Weights of a small transformer language model: attention and MLP in parallel, a variant of Muon for these matrices.
Each number is 128 + 32 x the weight over its row's rms, rounded and kept within 0 to 255. Layers, rows and columns count from 0. Numbers have three digits each. The size before them is the row's rms in percent of the matrix's.

# layer 4 MLP down (transposed), 384x96, rms 0.0741, rows 256-289, columns 0-95
097:224106133131124139144059130140183102122127011090139109125177161101109105141129174131158118093144151109139180100137142114056118114146115122144131139140142200151148186113107143150157079103122121132132148166095154108131135118167056110065073123158129140136096118154091137114125155175153091123
095:173146098090128126136148122149121140096132145143099177178074110107116131151099068107139148096163159109169183149148102082149090098110133102150084170133103134126232176117142094141145144098153102131147145118142096151090114141122142143126130100127093158153143134062078099054083193078131179196
092:150165041123078144102085105083175177141125079127181102142168148135147157141079088046120082083219134160096127150140148133156111145170165075124110118116096149173140129159154098122113143113139106117083111158110139144105157145118155151094129147188118082133101154080121132128101123088183156156
114:114116114184159143147067169118098115153083164090162122097167127144117111167146102132106061095179125122180149183157107074119092108135139120130130148135162087196149147116148154118174149131055159144114113113117046120079148125132070134095192150128058150172179124140143143109146105078131113114
101:095129132187121144171180164146122146122109099106104114148106148120112068156111130121159162105144106156148085143157099143131050151153083155120089154145078135182097120178110109155105214154150141141132169149135119071141202109084109128100158083165064116095099095126175054081126129129101143130
098:075091136148130084098154150162187109189119087100146117113115079110121148174157137117102138132111125173100143179173107118182091122160142094045137076115129118140094135132139137140141153153153108108068121183091100074162168098128207119121146130203145151117081144172135142140122135112136047112
097:188219161101094118162158152132095178116123128133084141113129049111155113103136108154231163077098157119173110122117136157164101126124088155107145096115147135161111105102141096190111092144144125156123144118157086074150136133166131089121080149047172153098120148144128130103097153081115149109
105:109183079111179177160153102125129093162147068133138158078141128137134089164070158071132095097129107127110077132149130115148077112062160117185115053154141145148134112128195114184126096139159090122073158103169122159131143098157152143162108129125148111083133152124149135141151087180064182114
098:193171117133123190140160146133057171118147096132118176170198132129135104120156178095116076134180103049126124168130119099127106073121085154153143109106095124080061130150127069126106162126142087102088098100137103113131165131183106089132121129107122137102137153106109101149134191168150188158
095:073140104131136205140108095128130150144169156109114095176095114187130131113113135123147136092197098130115168097144126125169172168110090116107077153075082111092161121162117141100102156173130116113207175188212145114095142077103105106105126103131075107133129077080150078154152122128143138149
101:092093161088150170123117123098119142133150177161097142116070154125116128119135173123122188122086134153146099093168133143107214098195190089133151106139107068086145045188073106156096136134123146122124111120178128097114122138143094174088122153114100156124173133098117139132112192050129131136
117:156055160139097175132108135102149160091105109144153076080083129109133114133104148161185172162185149138102133134067120122074155103190123098129126117165160117069099138106131149105097148152067148171126200150120153133060090106092167146085164152161104106087128141146146096122119151165191129105
112:117057107125095150091118105161131161116101129149097144131125144130113157136157076195100166097132148136084114066202095105137158128136120110170105116197161128124196122130109116116099106169122208114172105152086114126156120081086144135045172117109081123133178085138139189152141124124172096124
075:125113167169153094085116102090135107175112114136139179055122130076098131121159109125096118181172182098140195142086102158132157094154157119114096104078165130102089119167163195111090091113132114130099100183112129154080183128117150135091142149110111114109141127128167164147204109184133072085
112:122066131194161092104142198091104092147093086092096150130154073123106120118163145116129119110142109146130134077137115099144110149171053139109140159171152104093177094170099109090080094129133110137096158194144074159173152167100119121154149172140122124083170129148127120102126100163192181182
090:140136111105113180206083145121125156156161120119097105115156069145123129094089131132146174107110110071130122113118108110108144124128118070107165113062107162152170096078148126115201128145110113116154184092132181117095129127136162217185155174109109058146138074131113148149078167093161153132
081:185104112103104066190126179150110109072175142108170137110114141159138107177091051124112141119152082138079170105122099103135156132084127130115114093108096194131102134130141121089139079079145175106107182198107162101119147162141125117131096133148124139177099168197105144153135120093177073136
104:166134158161118149127101132137144108125097113095093115119137100141129128163162147091062151074150174095133099116159134090120184099072188103104189140106153128073152160144124136126146080125118113131162084136152125182110090126156085139153090173044136124126132104140081146061161205126111192179
088:087141149132109129188078163126086136149087092134151162127195124175158120133132085116132146113147124119121138169100116121196078099133090133129171122057149076170080182135159080088167112137126123125130107157119088156101162123169072165050180142165107081087121108117092103116136151177133175138
104:111177120152124076142133158175128058171139150135151190097104066137100139166119170071109102132145096181086065090163104111161146105089146140119122047130141062158144153103131188171105146086100132133124082115114143122105133094160174145090160107132132156131128148156154099126163159062169155137
092:165125117131125111151122151157156116092175068143169073099130117071113117169174098106138107127126050121138129124077138145136138075078119107079180058136091102172101095121159180157202095094077136157145077193157128104138158123160110098106153184155135150154129150184099158131133130152149124128
089:136177071153155095179110142128091117107170107149117105134167045116153118197145117145149131161053167099108078096096168157170112154176125137063100126130176124164115109130172128124164137128144154117156114055142125090163145151145123149114081111174074099158108109090165146093109076111181141125
095:130056122148078112055083121082096106109153164139120141159149105172084159159172121195167144071137147148123116166152148092130154120105155151039084085145109153132104142102161118086178071109168102105162194114103156096090119148126141129150186125186174093138118145125127139104146140149107118137
108:154091104113135174104194128157119175112123129166136134078119131120109080168187088137076140067168087085087150136187161131155108127088142140120191089169114176156166095140115170166125123144183151100123125144132146151102089101069106112064185121130105136108176130146049125086108102120132130138
116:161165112143083119153144092095122090149137152137135141102133111116197131140110136133116161185073158101092143088088148162121138062072094127125054126128167072102161123143131157121056095181189143134169076100121169130122145116157151116147155167093187142182103112117132173143147087158126079079
142:107110107138173164111088107153121138158145070105136166090140115145062138102167168065176112115138137139220131101074108137126125128113102177068196152121146138141142136144071129159095190097114140144121130137126108099110114140051147133092159122090109176183189125177112101154077090148124137137
118:108138161142142148099126080104117072173083117128201084131090139085095159116114123108172099134119085129117126133180132134111182151115152099133098195088142133096166217118120138173165157092064140134151067130189095136110138099190066080134093142120165111140142107111126173153124171112131106154
096:164130170149109083142189115107148153182135146157139111140111169168079079136134093153126074069107102109132132105136182102080109098133197153096148123189086108071133163118119128194132141160116095093078105156155116113098165104111076126150133070171115150141201121146191141103148118101087123120
089:134107187082138095095142098148098078147158157160122140147129159128163043132147201129140067118109102183083113136109087121122158118145161165100093205097141136128077144082142159137092097126129162138157091146152145139091150096107116195152185102165181089133081070112161152129129093142118129111
101:104136079122198126124144114157126143140053071167166089110144153159094143120112149077077117117094129147169153180110129175077103130118156102160183136125158026146127153189124144132137151106090121118137147116120112131056170082179101121124156095101105140141109151149134176126082197095121138141
084:105092149159122136094173124137134162096167069132148073151120074149124113104112125075149103122162107144128096103082073100074124140185111126068099123152131121127063131072131136186135198147122123156104180147130133144122174104115137141204123097114087114104155173187132108148169112174196166111
126:146093106136207130156132129065168085176104112132104152112140161167130136117136129107151148106112200162100094125114139134153107127109141098105140109135120095108162170092070147130077172124107046157126149111158130168091207093170077137132092114175084117108148140137091183135143090167078184096
089:200090160145123088159120095088084055098150118124146155086094077110137098170074115110170138156090145146142125127096085132131141138065169126107149219145127153112129169171099165168142115146077170159165126109163096122067133138115098119159064140139141137146127136106096184179159153116104093131
085:090161131120153112116128100105092155123174126124142131092164079103170105114093165155079159128113110148110128095095142129158164104209145148138112170080149067142155186145054100149127112109160124172092190084128129132102120164123152111165075127119118157213135121144201128067101085122140083129
# layer 4 MLP up, 384x96, rms 0.166, rows 257-290, columns 0-95
110:128156139141125098132134161092108114158145098123155147086141166126072142149107124092080163114133180112198157131117132080102105094094100150137105139083103112147122130134096163146135098167109174157076110115151130114127081139131133107157178179080180145103138061196214090149088129110079147214
099:097115146135108084121085144093124096100111168098085183148083151119112167142195145129119216133102142103125115157109090120071139139080159153089112147092158117141175105067108158123100164126118160170158089122103090144151082144141115200112122090136151112183163127205146140083186131145093168125
116:171115104089155147086145107130138125100168148183127142177122131064133082099159149112112141164097105173083187073141120121150131161044152095161168137132122143059146131132141125158056116159110107082119174121079141167140101164094112131177131169110093088134155113140216088127135126120099156093
099:114162137118121127101140124180147080092113112105125112142139133156163152131093148146142113173144107154065092185151143183116156076145156091153154135126119104107105126053162107096136073079166127135132182144059202100137106142148111111163114155176173159060098132086107152148129163140110032126
103:172105089143141128158139113118106167125087173132124173179143189101147175128129130099135098154113148085165129139174128076090165186076156180094093222119096138062131118138050151140101097126075123149180101140090117152133132126100138119091136102057127083086175119099158128139122128140128146144
101:076139098142119211179107118145102162153121134132137157169142141127122072171157111104120158106109167109125090152098119147164100082087162146162138155128113193090059121114095155163132096135170111098078132126124142119156129165056145098178140119124091101068154163161040076136152135099173124153
103:138146129146088032112107131172140144096130161114127117135098109114099105115210182140075135109113133133127152119124177138132142184132175060078090137125099110090144141105094168118122185111129171140153113125098090118155139136154090121138184096151170121188123073125052131089150182091184138159
105:178101148094142140117159094131159136108081132141118105133087184104059141132114126153164157173159150174144187102182139089120152072146119095175142169122087126139132159101139148068144137061100113182110111169153106124139132047160095129073174109171162112105143072165116085135101082138113093116
092:106054135112171131102133159118087083157106129141084125117150134156152163148136141164131080155158147206133134093149139106148115103139104140124116150122132143154066045098131134107107092131084148082075142161088096107162081090181173105136118210115180196096120168097130133157143137082171153141
117:126153072147134146103093123173134164112178152098147145208122082059169101161147104121150173173105104143118165194127149126180113081090112119085103165115122184138128084119116090112134111111175143154094119084076146153128121108045129129171115117081137152112125116164097136111112108116123166216
091:126075121157199158136136172092137131137105140196152180122122144112191114148094107065136126113137121145195140005165125047147122164127142136119092164179116109131156133133134132156150126088140116111102079100140148147090150124093133110169111100117164094125064177144129115146143094111087121096
086:146090084140215101086153128126156142107191137127131113109181198097135065116105129118134069154074090055174161177157148110109153151139164122154149114136087129140121105149115126141145126082144135123102128117104176160173126118114100238184071129116121124100119118103127123123105170119098094106
102:116079092102155033114089153090073151120128147127124128174139147099143104116132104133176138118100115068103192117097143173132161056151104099068186143093157091083159121124110139107139116150198116141145104193087124154136127131162155117149133157125152111121141116125170182146147123079186189105
113:139112118168177082131104138140193175158104147064133133129135105106159162100101090119162094128069147154138118141125193092156105104077188075132123166098112096088095145125128182082099054127116094096091178154104131097124146156167100166106068161104174117134116150171122135138179174129113153162
089:169120166119140128075154067180127131100110177158120211133143167118200104141121138136135142143150115107124107106135093071168094116148170129113073115110143077113074123077144136143090082135168119150157105096103080171190114074158108122139142130130148083140089199166132084170166117109098087138
087:137100134117160197154133164059133147204111159116170117171176161180121130080189174133098118101113103156132077138179120164137135161125137098122176096124108134143037146112104094149089113077141163113163084084139131109175130085099112100122119115140139150134132102110088085136078122161130186087
079:142131112117131159190140095092126136134129184133114127146120139158161106115089106228159116201110192112182112119113092135112050115125097158162124064060141132195096114120140143101104099153153097160130163118124117084124175128084179121138129078143096090061120117121117171142111151089157138124
102:103084141156086141161105117194071171188147146100073142188135162077061115118167160092122192131136146067130094146101147119163135128107130202143167158140129120130119123080101158220066113148103105115160141086130098080131138127083138159163148116108154151091091106135125115105130104129149145113
106:091141125125123169163160087085154097144208117105095156126105138058103184139180148167166153153082146139123118176142174155163150095075136095121119204110105103080123146145135091111089080152102130083123095136086125131108110103162149131164120196128107108159104142157124159126080100112191077086
087:113143131099170161132144159080125113206185163161139121134162150115106130097109104142198143177053165124086114083153136178177133149075154133159133123062150128087104131090144154171104066133087089094141092106093102167121139131100171105157139131076131123104106131135119139084151216115128155109
097:093108150128079114158119138148070178147191109116141131131141166105096143175116119151179130148171110075152087152128179091117055120175078109140143121107172154133138079143139178159097086138198091122122110108128144061171134180099149080120106122118137140143125099151062176126083084080152155148
107:118098152177081019152090158117137166122077143128144114122139144144140166137155131144129207185093140127175069153155161075167091148062144123117152161141121149108166144087082148140080071123104132099128118142128104073131111169136144126145160146126115050118155125144163112073152089157111140142
093:071151070133097111139096113116178126161141121133128011129135123131162181110112154164145118080111149113167094128151126127108154130129071096137144200156166170086088169172150121101158123136106117126123126155142067055127090072181086170158142168104165099163130114112107125135139153101150174128
120:174145142142107157132120150141070159157144095082102145136103168113140159157060059087085123149104130119103109088089171127165141079136100086168153207091121130126134142147126075104090126095139159066226106161106127115118136129112173180160144146177107104108092098137139152122130134160189155153
115:101131163136125143113207097152108177138179099157171171099104110094100090102152133072173172165159123116092142143130108106066095155093108151140187100061112098144145087134121094177119128063193180110123156146076154092105117130056156112129139111125159147158143138158136097083116160093157133134
093:158078119153123109167165108135169197189118117159094160146157184132163106140123120081112160113134134126180137061078154138078170145160155086084111051166088159136130130149181101108104118145143126167138146129100176159085137143082163138152132075112129083130098116131155106096122168117072083071
089:116088080145132106144129121089114148139141120112149127130114130093084109108046160079161195133135152117133177110102129063088178179136133123136105106206163102133195119118061144069103123131121125156167181115092161142147162098110189123125103138093143183128082157121165113155122179064123121103
096:124121072138172136193164158051213128130148060111131148128121145145098185150092146141158135164116186134114121146155090115161135169095066105140144083156091080122136145079115140098140134104090157122090122110083095132116078111161105145078096165122139127088165169135169120167078176137161136104
109:155082107140099117140140120125161148139159152129055104122113098105143132084098133197140155147167058162090115188162130145149081067170130106112111144154088110086107091038161146169133106144128061091122166096111150133177052153138172150159141144127172200135124115149151093132143123139132136120
083:129162131106136089147085170148108115134074124196085149175079136134140075136150158114155095068105157149178164162083150198146104111133150105173125056144128134137121073114180155135105127087092139151151083125106177109139115154113112055111183123096204127143135088154121154158079124123095145142
112:106161146132152161172123116213128156201147125091148141184127081121144138093152137104139079177095139132142156113186141125183087153111141091117140155136139129128106096133105093100107053147151090106097150144136152090179048111084096089064084145114140130164179131123144115077105121081165141157
096:129130131138114131103104142125168166180115092153098083127154166098146113093147115106131175081166108118165070128124196073083096155201151060096158181085092127069143110109111137140137149084094101183151108114153162109169180088149127128115105183119128188119122112185149135101127161138071134115
086:134113128119100122094120185157178052118150166093169172162140103079170187119169142134180089092129181193102107189113117109086154124093105097116176065159108191109126125114126154134091173120153157120121060096116099094137164092110148129093100163153123095135122080141148170110110149114145121090
110:138163156103159194142134120107120160166123136151179198129119089108143083174111146057100195143159105106156107151091208143109108139165142174108142123136110134193097130092119101168112101096118127140109125073072112094132117114111115090093192106101175110129104092110094098129128126064138180180